config.toml
vocab_size = 2048
norm_place = "pre"
norm_eps = 1e-05
attn_scale = 0.159
extras = ["some layers without attention", "local attention windows", "paired heads", "shifted keys", "exclusive self-attention", "normalized values", "value embeddings", "hashed n-gram embeddings", "a smear gate", "an embedding shortcut", "skips across layers", "capped logits"]
init = "normal"
init_std_o = 0.0
lr = 0.00124
beta1 = 0.9
weight_decay = 0.047
warmup_steps = 226
decay_fraction = 0.313
steps = 10738
dataset = "wikipedia_en"
Each number is 500 + 50 x the weight over its row's rms, rounded and kept within 0 to 999. Layers, rows and columns count from 0. Numbers have three digits each. The size before them is the row's rms in percent of the matrix's.

# layer 5 MLP down (transposed), 1152x384, rms 0.0974, rows 882-918, columns 0-191
099:496479434501523519521492547533441543547453556599480514519490528455461468506561550507437499490463472448474526521551492520557527570559486511506478434499440461479557518507505500425487566398500552478458489559448396429473427450522503496567493490506586476597536475595554570490587514549502395412455531513472490533505523423561508503444470498465484449467483424472484552455493475539572482499546525523548440460541459483503457505514551491505534468493448440616487490510505463533485553484485465525508552422454579526539430479531513423553557559469527487405426591488548541582539550579508467512
095:463537458445542492429509460451415616484462481482440454501422507551506530537509471490569475546405478463524406534453464579513510542594474444464571454475543491464562571608552533557451549487485422492536513421531436517462457499481523511503534537518551508510543447426402422403557472448550453494503476520532475513571505516437576540483651548441487554484460476534479524646506502594531515427562470509473496505453486494520498486549564539500475457434432583509493426574490501466494462570495503506546495501494549481556441569405488473568495536474595528536508544576443523428504488454472501483
095:515541450513500487487447485557478595412486433559525490517567560327513501536509434608356516444501511501530515500479401449430465544568478467498529519514419568594565381543576502499551578458562429522427500573454514499519564559460373454486512436501480528509533536522554462491533478482377529520475521502476478481503445442519425557510533604452491467520537625516503415601523521500523473514624451457503500564577535461539431505582506446490537547465517539479448527392502522520472505504576492593519445501439651527494494527441546470460443462437517508413435469557466531497542533450501522452
099:518415481571517565493506531499521478487537462537508535563525530476504455524493510495446563491496513479563558446415463588459459530479532482462465417500521406530519515534539582452438559518387599551523533385427524527508575542450568555501567516495466464542459559533412444477551541450467471446515488484578490460536448459468439468448598480430484470511450526472518439523434444567392515510520529516471464438496452544476471588425489569504543541495495515462527395549469437483552517536433564508462484469541436569589551496423439460598462472428574525506495522436530461586394508492501516461
102:547524554515397488464504556550556576503483440531592414480598483438433462503628591520460512479568554559477460512503435535439448515441521474517493501431544527492451497529604580465482471410478479473522533511618559473538506493431532478442522573561386464535576490471486553475574546486522452510469525429522515403521615511432426472539464581549529511559498439380457507482473473451496494478480556433520565465498435421474488544448464547540442541581363529505512532458598537462467543561419487453549590409548488486453534516467478518407444444519495500474519567453426445477483555512521582523
095:469521424516472496535447511518539545518502586548518582464524499504574540539484526535521529547522447607500400534544451524497505443411465426498495436434519526540544403487569623389507538538551464494496474482575483494548421477521522487545550517436457567483500496504451509527450471579560474494464551397484475485503460511426489467438420531533555461509593529530460519535462499478515520481416480511432533493472478477437414465584437494548439618606509343445504574516469455516473505443494491564561483534509485518608463517439471429595474581519501473473527522518498421558530470529456583524
094:537443486443477489445499502491510539456430507362584555460564499469420526568501494432519441551478437494480457444434471556433473486483503421497446402531566435460558424635528463473433501569613456470562517489561534502524519515432545550462547527510498472453462447531448464493461504556538442573557444515407495610401508526462489526484555499438531527509528540459530564599546502530535485522521550511560566583403377436452440495504507545483476585597519456488464409542534494439461407469500478485513525509435490532543427446556611513511520506474529484498460397549597551426481547491522509433
097:482553526479536572484392515535496485535537521458552460389509502551525567441525601544535538482432506543494504516455531416538546538449432501472547615524517472458472424555550439539453546455440573471493436419501663556499460541484463516554486584522471486507571461471466415466518429478576517553550570545552473538525582518543478542413519517462501532459538431486566567535478452493479469515495436478482455413524515571504502499445595494489530466597526494565498545444478563426460426542558566543468467481478537625435556546458422492430445490512427512487509396449426554519520499512507475545
101:530483508536597475436479428523476447579468412498538422546490455523450499506421542480421494519502607499526552402483502576434529508438481436543554475595464534495524497509512406395432493522433533476474500560453540518410456593469404516478470528498533447439470533561500485550545524477495451551583466380501569516506566508505514460511588494492452523431486571540507534477430508476486454567463539562502480529426479473498581536461461484457442452593436540466456569435470511445498550536397539515498524507460471540434611521390607503555396534538499468493478453519514521577513529494537505530
103:393511488539496497523503403467502526609515474493565567444617585450506481501485517468427483506489395498474499531509443422489465454458487576530499627446510383470439471561486468565542501497436558502450465587426420526488480468505525590588433577503495501495506525617489578519533493568477476459487457542518434608508635539505493464492472470512538476484531445524436442428495513547456402479512577506523488470450568437482519511545530480514517460432409479571568545492442496564478580495547498501518470400392548504536571502605436495502361501535463509555492487482481451506585488538513579536
097:486443535502392483492479483625478435453427436511502460424387550528533514541496500416484587506506478541542484573438526504508538487440456537484510461576515507528443511446549610477539516408572460527484495512502509458419498499485430510527510465469543498520451470495434513518450602538512573446531434402490505587509503514581510539548616516505482552466499431527538520556538508510393475465450538530470438529564563445546388482510456534450472478514437508484478510437461459545516545446472466470527501490520537474532390529500480596543522475511498507424550497489531582547572486411482521484
101:576593366539415531557502460477476545531437517478518512416474417445540447447449512511525494510418494406506423449565467539522465446472471469452590514508527478479496531516535486497486526488560474491481405542485554496529536461448573464510473469475574556479453550510495572526471467612498471507468521539523557469449460513555470527474501459583533633551552472508527440411453519532528487566510496544469575572440459532534541381521527480433405504396466605566588491440480450565497458519504433500516485510513567558517490438515504447511555397539564515410485401559498497448508570454532587544
101:475495415456423565463465454534519466517467555489617483487452449511421423481427407497523495478570503419492589444509398507512526536465458556434462466494513400516525407492567476416498587379532483445464506518436470495484579502554510519513553377553564520460531523506556528558527396527472482504458512448499539620576544530606490471467472510489476541593493505592519580492482451442508441511585452568486512560498550549492527520566559622542524475510468499451516552449483647495499459540441540444470562503518525517463462471536460408532529535537575575486509432522566460461477543433512444493
094:443474454469519487530530393508556487596442545558553536467478537529522523451525429499446505449421523557464577574505473464464515439484475479458573462477438500594499484471471535476487524609560492566469501430496523448478494525511494506510587525497398594514467482466416510491490561513496478554515445430504435523458564533446518524470540612517454492515499455470488477593502487465534519442505486461540464454476494546513430532547537433442513453605493542556499577486475557491479480456415487590499515499518522469470526484591532555601454548545536473528451540653510500432481536540340500515
098:545531422409581558447463374465499558615551412582491453554516487471430498541517503434501436481580537444530589497437455490438490570488497569500477548483575426465488400532454469581496444485541554493458520472511541491552522547522594520497558525556450528574520489411520553476500600493478531424564461464435419576545437569517509606543480568519536562483509457518555459566408450486503565539500543523449404508511545530532423537502472505504549519561520450559474479491515556399527462555543502513530514477521485485517528471533419557495538411437370464521492464525550514433475591496547513451
105:416413533516566421465646442500557465401533495420470509551526494573394569473507474545486510507469514474494549508417508467475436505409493487461440525451513532468401675467644512464524507563427462467533489471487520498581503538468514512483489505504438457457540422571504536482452488505571424500553417449441495357525532530499472486497545449505506446490499508482522537446499417460536444525463395417458524443535523482567401489536533489567582579457481513575462380567502529569537559533504457586511415456510522392557444509494485441500450609454585489507503513444499561473563492438512509508
102:504533502394413504504523466555642503522485596527549538514400491496480556538458524429505445388451557517474448494517451590510411494495468497463452549535449503579518499312476388605475458413478539473473534480506526561382541485431477542529467443622489524551551464506582480482518604502450529563458451522479526471404478607533444524494486402527524514493485506498538481384482424432548467454593393505452544487504505495461436600395502469524505539501501467536500454517504480419522491555487519537521452509489489596407432529487468477546491453585559427461571501537535496472426456517623529449
096:466580487476538420489408510485512487466508499512531525379570458524421489473525461493315479525459537500547523490359510534438425421492442418498457520470533423441519526525547557523551526444462557474397495540549511589433493475469537502563457559508564490533394494442412485551535518527543491460474461536568451526420494533418496471461497693512523483493504498508534398608428535521430519567666548437533435539480433496537460466573514455460447477475581562518560555525430584561595564506469434602543516515479495605438493465411445529529489476476466469497516563468592456434446473506548529416
098:509427567544456486548408504542432537428473510580482543486484529456504515458475432607382526523498499508554398566485500561445522520514522539510472418469556548494466399446487565372530462470591589541475431519533504409479479569469539673421465492450483556507429460392458490444435557501426556552586440540484558548540430458523476452451454393477498506571530544459541513544559542455521511589536515535491579506424512521471422526525479521414502488590497550571500519513425558474508531511569494409521560512422580485497391602444524556599498519421499517491427498475537418477381476511478517452
107:455523428442526493526449421430464541490561547412516502553526551551497519451469572476427558534401571483498555447509563563595470533459492537401536453533480506487515477476561379537448539516362553427541602448518519493476543569577528445499415466405445490543543535502500459491525580408476448535449451485459477466537518503498554553377543460611457487504445481549431519404524469552533511458564428541459551452481507455513456400481569403533454542448494454494588443465436492513463436529527348493550521483490496579482583508459518575490458612466531518469530474483478476630497518530510464581
100:490516463623556466532469474553530534485478433442471631478427421444487438510598488589492457459470584497413506483492466491525490527538546527560440615511560511584402616449443467513563507466508464529534512573416509515586487510434547544444498494543529512487440546541496465438514558554438452463550546516454533632488439419480593513521471472478492527439441469512441474607437575505489505464475361427481587485526459442555539530493574520352490447345551463641505529452488546533452439553524462505444572583518412574447530502531535563609419508486444503509531491576543463498536581552472515570
103:574518554437394583551458491498570538550462496524467509572518409546534462389434482522464525554575505517434513476480530503511584446460522417433511412499471479399451456451585445450519519555598525435373575539439530454498542505537494478610528568499492569500541489487472461547542470494495472601474502584497472540516550490566613507542491527487445596521540484622497383451504488550485498481494419468565525451539461516468482511570442445468423489511515546541434543576514486437444461526465607534477439444452510454463472500449487405471420578497464397471459468505541576533527437409448468594
097:505525483513501533503488549516563565446543509531538464402513553496459423503499477534549569439528480508453540563509474552534513537496473538552540469488538532483477421556500450479474504486375588472397531447486580570444535494534442564473397596488584613478534478478526450494429589457520437508503554563486520474541491465457538571481494431518500483544466511437502461486516459521549522438501498516505498513609541493498528477530475501478509419459571527562564551515501559427508420544483502520463499505473491565393572593444454508484496473520426590496422395485445568465434478522554451478
104:507534520510425427515487540566498503457451504500461523468465495570480540488558532507465457457523462534507470516402547547450513536480557545465485468552573507526508481477506432408594516515449507477483469437412567537509440618556562458509483517577426454443533514488435487435533583484475500440615550474500460569549480481433536610496552607477554495645593435608461548484491546529465520595490483446522480464491528458425530486424449471452529459486549503517507553510538471481474514486430543510536535439487419577517556512556496504508539396511475481488451517508616563544453506470481436509
105:513532521550542431507547498572563422531460577487548505435479454573560516513565412583432530458553457539496448473531481473562536510460485473518534463518470442549515522509450404515500585607494534551465477471584475462538506506542444492533563566556512537528556522453483508399556541555519451540563570491534538468531549519440535438447452492606490516415511455510437354475477478490551502510489450535410460513433450506339458540513514580564515452542513502542505488482602460360505426532482579480499551480511517489600467475593537508536520605487525498507428528570522534573452478393430509422
108:572530514507485468501381518516511470458486454474478450522508590433455519498552532588537495616560506453461541512500546559450486474551544576537491473462557497580530474465480389382522466551479419568552496467506443466480564507523510502446581556458376489435533536396570527393445492513526436476586442493464564494473562558386520567587575531538534571462415491519435472527485552563460500565448548533559488463555501381585447497483459461439415592471527497585488450480526464485469514516467454464550505514585492406483511544439469552476482527449507612596507473627494508528403563495555567475
104:526502544431567454474536416585444568513441476520488533421506408454434576522508483423485642488573483549561549521557570534479422630478548521499564505533509503457557508473547512515527394518491475415503520549520486412485510567445513490511540540505424437541572431434500530482496497486627481389541469484356566446527501495414567579571547490521511464505476466487548423494559529557395468566478507495487461597510515471427546493482533514468506543430511503520519468402500469479457518546508481467523509468508516464476457494475549532452499487442515529550623574500535428570507487524534546539
091:415448435485583521521506472606507457512523520523535535621550473482533501501404465569556527514429557498534447532492514423509514398495546487521446541521546401539587496516579490483509516483493468586535413522541413408485556453462450528515464490562522539566497461443446498459425500464489557565446537492508501493511413526409548508597560531585495531539362444586430552612448529463499502506574520452504524551564516428542469480467512476607499478542563553535478547537555449558473462512498469440568537552491453499490464459419398580535461413439540450504425542512451519484403567455540493491
092:398474525584470477445519511453472527434465494483483469537554501472543465508595517513461554604484484486549458419453467528494471448495595600556488498453546439467537508487527537539481467531555574512488473485523515520540522413480562562467481532488462521541474476490455523413436504602547454585461480546439480511508508537438524503533482583457482546571472508383487491566483502465429466558470556459525458497561537484532511480498530496533543487367519445492512508491533357552493558416514496565526535544507561492552485380537431515561492455483592445574493547499454557571544524513474507456
100:489487537435474517502506452530460580430423414470433499514561403434543583487537451496416451529472442525491482486468515480391548484435539530483450510536565485500501563596567551480491453455564483498495549512421619506450405567535468450487512382496512499427625498534478402497495522468558461497550568570429510510545501507470564523488538538475546502498568473576523300414564507522465515554501543529456516561429493501521484416571579469601655480452564549483468518442454507517469549465469503401565496524433489521436551578398498458394529518514542516566455505488561523516463488475572509398
097:489502509454519527433457497532560503402500431473539496523506443478369541510547541463504473444474495550501534466603533480482379504541516534458487543505503532519447443475442463480501480439514392498568521527474502474596511511545454466503548405514488531488524533496505486578522486532413541393480600427560607569487499497567393502423700519540542499570584530459520451523394512509413430506467479450516506474486536530446537479486400496438511467399558490534443487427463564520499471493539515508455529598495436465477448442522446490521413468554529505571610459476445541433477521454524503446
098:478453483463562476465481575499484457580375608530531415488496526469520547467477494512517466539459525457535407566467541538508527503495586564468520584618440528529505545554426534423512502486547551494460503493429503534477540392451571471490494532606457491464542476499559458534559512544444418546592408536569474447474538395461524485511477450538495489494486511583530461431625512508465508428491566526437553562547474472520526570543547497515529482438449506445477552539454436511503504442507500484543502496552530515504542492476460532493493441515522438469551388476411462563518433560454569550
095:570441520457523495515448622393502541421502480456499548488471485489417513370572524470511498547488496535526515454481472426512493501584487553475498503582460541593519485521571494353542504615478451531523543566494519475445494655472451545550526511567455508442522512486453478625520557509541523479591456539465528498552496498545531462512426556494562532451377564588540527588445569403512545536463480603560540505493528497577533525557485583536481424464480450498469448490586529441460394553387463487487572489388437563504464409470572518526431529541466560493549449585478538535516544470500497496
100:531588466497500476467559463397482520474482498523527558498438574591536522475587442468469441481603524462572488571491420495464484517393504545484522492530520541444527508536467491428391582503491456401363542547465521512529528597525518493452511479510482511522503507514451494511550547614553502591552532433488391483422481527550468527510438522336529509494543523489459547539556467446415574450553476536492470492551601509482479528403491633493487549441522527492548519513493486534566525485507535469599513493504582460541598449446532419519513504539405508505547499440487426507501520548547464485
101:434516599483514498536583471523535463427522460399461438535490602530457496483522568530440483387483497496426610460510481539538571575527572485654520483536549540426429477425507506380566463450547408541564524401475521502516480515434467495583453474453492517547519486441545481546519442542490531479503522445459516553447447527460473523536507406457458514533490452564453552464609470470600525498500504505484454517561539424491527551559453501492465422541554513505394452520469439460540509476526544555518547456595521582453542497541481502504503469494486546487531424538494493564499412478587505463
101:562554535491488501494428504480485473532483455511469496473498467474544483493531492530526566478497553525523420485498457521547532582515517588476489397459520515513588432514517505612508504515483498488482552511579622458440418500545534573479499456496509486479439529556459544516421420561484541468586524530548449534465512487440527505493494476470640518527513476491468575484502479482413611562428498504479551519463423483525479526465449515497422533585537505578449524475494497539511552589511559569531480493528460435498410537556499356550464531486498557510532498594573553467514416520510481545
097:525426488454408457472477453440508542489530540531428487444465403452434446555462490522516445460492484577609466473570450449477511441463509480504571471505449518516464535523472521508545514433491542516521502508462521409519524545588417516525474535514568474501565416461528650543470522552493521497529528451555472507541479568473482608423461452440596501465457526545483495410555483574554493448459393561525467495501561431431456521440459493484501488392505432468496619579585627489503446444520454493518557503447579500475473499591486447547464425464444563504465461557549507567551581503489484492
# layer 5 MLP up, 1152x384, rms 0.111, rows 883-918, columns 0-191
089:502478544489413577437510530566522365515400538386442512534582414497488632477533467466553528381512531494452521418524542514526433466509554500575567603511474554562512482519495514560432440523511482506514432547474513451476466502450457597480529396469645546507539466569567453552517473474524485559469521551531516449475449567575496474455471411467583488459525561455527461513422565539612479446555604521532388553500525408552503469550511467523527586456487473526507521422435485537556469475487473359539465480480502419535482532523456492547562461454461455546459493453488527441520423461564504487
091:447644395508471432520539533541494458583502573505521490524457496458485474544466451624488499454520469527528552512526553435440502461547502460535479428494517428595491479502454528562532519452505531578489538558401609506631474466516445441526485472447489529540511535426472546434535506516528562456519558556542560556468569506397468446570519448405545420472465493410503502503490494529490516601435458462650471570513524487517421453546523495578479548508540425573452510520466500502558524475573471612426515495458479556540495498583423391467503543485480538456399497499574466427546535526496564526
105:544516467507480553480442538549524543518504465531472539557496505481527570475486454442455502474505520531540481537469503371605489455487566534489551432475606464520466496486585506471554440559379420591500495564462502500433498502555546522449473468492540609631458537490439534486554525448545636438431547482471428504536411545587432401498463483466537544469544527518469511522552501598581506514508550535470560514403522445437459468402458464573367469515482523537472475536342540450471456431535507467520607483508477559480518509519521507540451492558497628555497391486542486483489548492582477461
104:652553477483514461516513471496450549533540496464477547464569544446469519523544557398508596412622523490566572450401566499546470362586507484515540545572539522445536467524480507584477386467472451488464532550526486459476539392580504461475541544473575483538555499430593512481432507385479528438473440550559592521420514541441474474473518466558512532491519534504496450388511498474382453515561521473592497546503460485463517458592473397440491465535483578447536518452522469479649542425436542434494502448477516464562565537554518455529446499475512532454544475457435508461537510526519587553
094:526481587550520411540421550474499505523402477547513526511578467452524491463573489520495510567488552485496542507490415569544475402383498445454592522520477553518345556349443494557445544533494473499484493463515565358521492481503494520510550466526524567545458533539556553494478500455447513565432537536536458464479528340510511447443593519455492430520502385440648428474544495515530500506540522593413462457527517490568478551377538472542488460453517602535435576513418377553497497517623500560502556500561525450504529523555504512403478480440489537510411516497545511467585428434467551523
094:535592361476440486488505538437455423481549540519373485577462564540519511485564448458494510528502415546452510492482513408482475522517475593599515460460547557534466509476466501511540489499534535483484487409488497520494464500465462455528508485566479529494487505468527487453431539498458451551481494448461433467586531538501474564444462506499459513443432485547506528469528473482444559520481541449385426396417545525526500501486435577466481445543428488558519558498421479526468419464559554510522471498504489505564583537516499473540480444559577606522469516511510603598488581379473540440
100:482485442499488527510508461458508492499459594489462500507396453496460462429518457566529533502556498536394444475511456557548472529586613552618559484462447450503470549521531520554420465576593492540410461484506490555495526547504426494557509569581492529432476449410390539426407564494556547457447435516522480429452465525452458422515514419456500429444472469480505488512393488367551448469479490476419513562437466479503548529486512508448495519489604557471520532440548470528445437549496409402449498530550559486394485591496474427464474496470459486556462473580491574438495522401525492529
101:492581546548556423468490498448438434474385529409506462524432406491477487536575447557511470533540506565494467509499495538491527526482519524507611490490551564533536554507502581506473579434582520588528507471543527598560512525572619484566545433530601598522527511462570556589545549445472457588526445474465456386422487469409500439499496482579522398526473445454508372518536497504499511419440534538451475576387514483494572416473447563521456443591581568436555532433442415477493494508594414522444500416491444609476466545549461555481492510497523448576467577430464466553436553442494511512
105:625519404481495468524479559437419583500511560426525442499545516488487534555550543552537561544456441523493583453569558504524523455452465449483478513555570540514494545529519560593486412458566523490498538479551442455540525412565491517554574449521439538580572496487541481537412522461419498456444495561377487495501558507528486474474439490465441595427348472566514437393508551362535488495538432549482466557433595502497408474564444538531473461506426559548480579483405430487551395431509461475500444477379519515580459533526444500544473422500547531504464490427484504482581585448490488524
096:571523516502508486454487525593549484535491539439545491553490534453527528509560472538537557521608536468525485493569598498603540467539451458584513586491532471503442424499428488483482452471551441477421488516562422489546499474462505385516454451458524479516479535367518598503446453442421488504435445483554447584444402478467547503413451504459494524565438509473541424537605487441492486447467457508512531557491463420430568548586491448451591542487486523504484447510505469489583437438521511470560401562487547629525491499511558431554447433496576439591447412436509537527415502486495481504
104:500584489542512555593522499634482486567503545490494494598521512544506432553421407562522494503618440523480499446460587501608522464498518461452517489511463557521572418502460523443493589467632517548421404438503530475534461541492466470438461577441510421515475473488612543586533459521416550548465547544551515480493581550554529447446547410483491508507448583496494538487490517423527485431514457424536492523361470499540537469462508521488487519472530605421502488529467469512416471479519482495454503378484506494595429488638520556421504469481489480394427520569431497490475536422613479466
102:525490515558439519360430515433494542521443533537438475496529486521465446492478502468493525400542543533483544400525530497522657480539439511557517463514492521624512459623496501473401498420517474437539408584506553530404614489516427486503420491549465517438541501552496533514476443585456487540447510491507536486485482494580475464543521480445523486528591465370575435473499477562528506525450512567590405540486472473477574472553510461535505457498557476519528579546427482497477479328493504522438470435517571629527486425546579403536521463515512500565463482481415437520536456516532438531
089:452609444532526478386481614498503518415468500523382551567506434505491476462500612544465470462530546495554482511321506545571509480514528473472626472443487495457485512443490444525505490460522480475501447460525482490530455474441577544514457519498567519457500538497466520495536579495469508520469532488537494577370514457500518533465460522404589476470517500491448451561466514453444461526441515479582546543487526415497619467568453445611442519544459573502494459446460561468501513549502423469511581443470442482536531506558565493481485532433502473543419530408389510409504499569479541583
096:503503425482395462450490472478468454512487524569405476431446501488458527583439521514567427551543435468548462540528438537467537524499516552548570480480582426462407518463428557569503570485494602485480431448479566489461522438439459500482543577426514498445534586467412543456475540486496506477464493480500393502515604511520433463508466502435546478444553459492505448520498466443487499615478526532529579533424522453555480504574547583549423447591458524543500499552504518561502511529574563467538511531497531520509499483528430579440550454438530448403404499491404497526521542558610535425
107:517536565479474498402468583488432556527472569486523541505427506461422424418496620509445458535386452440517534479503550513533499524511618530507475557489540438525484629452635569541484551495549475456606550499526531459551544499534473427508462494468538541476517479380475545433479516593472455495494540542553510475533567475521519439468472435434495471492526447443521473445562526499479574424582438498480554580483564557602500537437449498529401502548443600427486486502453474421483578452508406426445506498507502517549508482486556419490567532466462502474467566448372523462516503503448503644
104:499534478535492509431455399575524536486498498461515515506515549603544507530532565423487431377512420502360458555556449510585471566522575527441448488471461510570493507504561508551506470559600424510428434537480575438575506489524447517511384536400524387430562495412529568573493606513499533470532514382430522479468485500555468477520553452475481491470517499489502497504541590493477555497451498433514599500499459521476503462443577438604481468502483536499572489513490496452436535397422371439493546534430512554496507472433461527580462423544551624454513389507454471540537565434531553548
095:467562394567520481510518591515485534538407505515466479549506455518500529402534569512423554534467491566550553671477493393514419453520550436565574500526503519487468539512496443499537500451498416605476529509571506474486561549479515418498531415602509476472498410465541528483557465461507492519527482587522533545564494486452468474541490441395458469509471461432528465527625495354428535585511517476438584451413490461463465552447537491416548420444438516483489489437535530452587530576449516464489506504508499524537476528515533582412523477459538506573432534465446524442470576590509521499
099:517438515456415504517483478544588418597502528486524515470479415453515497440478462485446481446456541500468507430494477509506473461620456466528482456435545523565536531468428497583464544539526556527475531527542528532508473468475503541530464512501590515464518567473414536469512501467436451348454445459567418511530556449516502377528571497524621521486554500528535437514592463502536517455528545422578544520502557431514414463485442474516390415509563563411582427476455517495533582412523534451486537464460442494582535503455546523494544540527533513498527463572464590483586602498488459465
108:479495437516524456439409473537410475504506525442527486540553555483567495495468611540567487359523473498525546573484471499476488469544512514511543537494415473466571478450520565505534503420482568459466482473492463458431557553568547429530501490535460503509608517464565475474448446491464432410486451532450515407477530549509478480432495429535490413445512451599520472424547575498522452473556426467444554514484588519528475492438443519501528458557523478497506540541422371563502573535638407535523516496509537519493491480508534541400427470439505487570508489537499552553566475519589525589
101:538497533554503527535482514480501551508506532516432459601408603437450471509523539435504464485557442544553435484440535404542510438497534406499499493515534470541455499510656458494512530451498459579484536441519529440457480557459557552438531508456550472485495486529577531549558444447548610534513465586478543438502419431474429435454487425484588453516466466453486400495503429560427543509547430473566492516442575441426445449498424420570563486504500477532474541502442503586493423413454563474512407552394588483588527679532487441553591515552499508490431550468512516566448494512506516489
108:531492450519498425483448539462461542637468546500549494502492508488443522520491536569499439394574498527501542513503382461484574421535463517470562486459508514485512448517504460487470462421520540526539491584525595471466438508520532457489579537542493610457481509421535465538445395519560445485435536546615490468395492422468510453581535482548500543446397448494502475524492488568418511446556521366469482482477531466431571461462567465528399483520511472456477552531504568541510514494561590533416469414491587528501472500531502512553599596504509463541457475463489454377569469432475529586
096:506518501502463466492449537491551522487442597498395452437375446518479533453504496539532472479531520525502457526485468471526507504521555577488515505443455466474474534491498502512418373574518551532474471470603490555483495515466477439585549540586411544465489508480508463443431498492435479492544411501439437543468521502510426448556449460431485538388426467534519504528458532412510455372522474457388572471509480439502561489487504499478463489437435562442551541474478487572446515467531504474478531496496504510402493470492487449494445589504558530544470559527453468472571546470504463573
103:546533420539566453434476571413428462515543538513487498559479576533495473539530497536505422381631454556480591534485445416436601464508500533475445483505419504593481560431495481534554400459568424494532458483537552561574499562565454446509441542553494539508469442438476481527470436536496491468465448463488434435502600398523493410559425366519539492564484395563506510400531476495472496462526511505448495581502510472431485496412499502528536416537433498457522460563454414453550554464495484430471467540493497504544471524569492562567472552466549492440460607556515464464454541478582491525
104:613536574509495430535482447467506425376495471529471435551515475468510473538462537474508532495502491474468539466497560542505595544547508446495459575550469524555432507497552510505549469596530476511371452628560567463558457497488543512492543537510514478527446531529493589548527435505534563445580459467476502447532458506509517519537557473535534485555466466486527503346481490554462534490477484508547376401488615446511429477474517482479488417475597520523463575563522524470497571426556496506487466372503471555548503482562491522477571533458499549549502415481457510521536488510497501548
108:496539459475457458538474599532447488535461568439531469515569572402544539506452428482537491462478474552465529495509523560429510457554567510581470440416552602593490498499502535486397394461510460550558429449438545465512451455602522501416430528491549473532522452501557517581568416437479540459362515573518455514464564519569434434519525457529469507413519502484500471433545536532616561374605533504409451530461562540446481471482490482484459431465541630541398536549532532573558475473627538535457558479519496575521481508414560446595473480458530481575474476499533466560566495488527545414
105:527544443561368473489446564459537522589515544491565508450512580537520493434545521479563524478426451504509605441549454488567473455412513418549504495480521407478413560466490590494439546439478509498557577490516502462594490505473544520544481458560565493510486468462461508476522437509527489455508512471596521476435536571477519468584520445427448462499431474529604373383482579404547519481526582460454395503486466521485488502492428465554533448486412568440531577535562495516491459572496450521424461430425528514467500604506442417464478516503537526464520551560539603507586531501497547532
090:531536534440496484426463516506368446600551565510497496505455472493496535623463491481595508518463506577521470546486412410539460533605471535495540446445661506491523426466499571478458521506499531516443474417475427416524441466464503428456424361446489480553622378450468515448464461566478510518560558520450491470522471528464566527513458479533482453472484434483455556558613494449541546432589572552472495470488455494477448565410464538481517542524500521512501474601531463491450442430528451541537588410507515559525537481517530505519486468443543469470457469528522522467463458487585496538
090:565497522451453514523460513545433496500454491376470492537555515514513588584550540454612450498503504585439558473470444426392497543492479575510480519475517498484472450484492450567458441545421476489496440404527454534474436563436507443521573497455527460470501501519425527520529482518448502400408503470507516547447438481513417511474533429499502483566568502524563512402448539464542550454428501475502505432436451473427471485486527533418522538611546496544438470586548497464421590472500461562468464512484487513485600658571486493561450457407477467526515389556523614511389577496638524561
101:523566500505401414457451498512465466526441546363412499500534441543448476560535523544485498361594488543451612386587556454535490516468445442451552605496588453585476487540463550470514524530485480456601500513460458516497424522512440503570432467507462497439516459531443519502572424496491474532482550593542524500443490542562494540484616472468422425479434564520500524436611485530489603437552537560357471416496508524432443520444497542526512519477550516479433517562521371429475516502563509459519467512459512552495485465568531491494579514530558510482526485493516544528508493472589562489
096:549515443540498427440475572466511476475438484459499515452514505512464503567576541483524392472479506512423467500481446412574385539519506514444497477475503474476535554559590442490536426567588395596492478517482508496493473452562456468458517403491516475461464596517523557552514489449469547477445536396525373462489498580626563460459518498519516458493521555399574423465458554469468579577540499555470577495507579550464578428420488487522584541505527454491470554510410502504470496555540476554544517528437521523546487517598478571477483499478529648544475493565471554492518461493598556451
093:501501495447515509441451481447414502535511536468460528533541571537450479484445541513520491447536599486553603601553521510530493540458530466519551472560550442593481524504623571525517510546585422481478411496618474527440464464537451549507499503464530424438495537511460554456413476424515421518498535473575358451385405482536487514465454358451550450478472528383529420511420528483506442550494518513579517609518490470551555470531527485543531521497491523481603528585477323426545471471502498512477530506506427529588540521521517477544522558492498449484512523534514600536477530480432452531
091:532466518425584441523541473564495528510455498453547520571460475517502537500525528511589588490516515549620465507450564466609478486458474511539550430567541473487473530565501578591504450539450528667408463436473526488499486495529502592486492389456514439542542446488544446550460485506479506472554526475501416490479495503509528519463542400507454581475514440491469549563482480575552538401499532534467458590491482471616440467428440516420460484502505618517510481451528554551594436410537440472476420510545591535519502529471501529517550584517480507527469481461498467535449512504583534470
097:558444499583498458444523420484409549574473477476387397458469529395560569513416443522558491464454545577555448445489428496435598502472495541459496443603513462543470467487619496548538516480473466515526504520580496523420387509451475546559456509514524440477452446558512444503519517464537483550473458490544641397530498512553637486492447416504514502508492472493454584510487506577560585428589538494545486500475429507452494499543449486565455522573502535455523405518447495486590572493508508492313477531490415508443535458546517481480478568558430511553413531432505494444501565448577508428
103:518486512550491454547578415432418393449510485533572477468439551528639516561483464468485500527580500500537495502367565450524564441475534468406457424406476537593450508524459498430504565527493430543538434358412421526543478428472443492452539510465483469460510529440489565490450518469517542463529570500494518521467518444549366531430462480439434540551586498466508511471482521508582606368526467543476437456469466493546526500466517498558523527483474528549541444519480495446500531427502561551474499543474438511455488491511527531547455526536611579457484623516433589464526466497609519520
100:574524442452444424397409600485466501521522611476489454501496504468490492527473530486527442493460466482531603503544541480482553385429668483521526490447465533557533510419555509492431619491543475549475505501555551517481512496476442572519421469511468456560384565482553502488515554482470540569383531598604511574451495471604514582532451430555460508458489570543521430386398502489522540501608504428514501496519654480513529495497451497428523466494553547477583374525522483540589510396471526492548482525554448469466432603554537483433511421586516493588428490469496533454520586507466506531
093:453571552535449450492417504490514463499460546431547485492484515576518581471491571501500528520492452558468487472418480498581495538400554472449463528528469461487583535494509537545394479459541527521535497501484383555450431551504627546581540506493478500510551507454437564600559582461590506516518433542519511444446423464500468497425546464454446469428441414494543526491391603487439452517566599453409608462426508529508504485463505569511503500485517540545492469480500499562461474525486433578498511459527454512480531653478663436506515539427462462523453507454518570484435487531509449533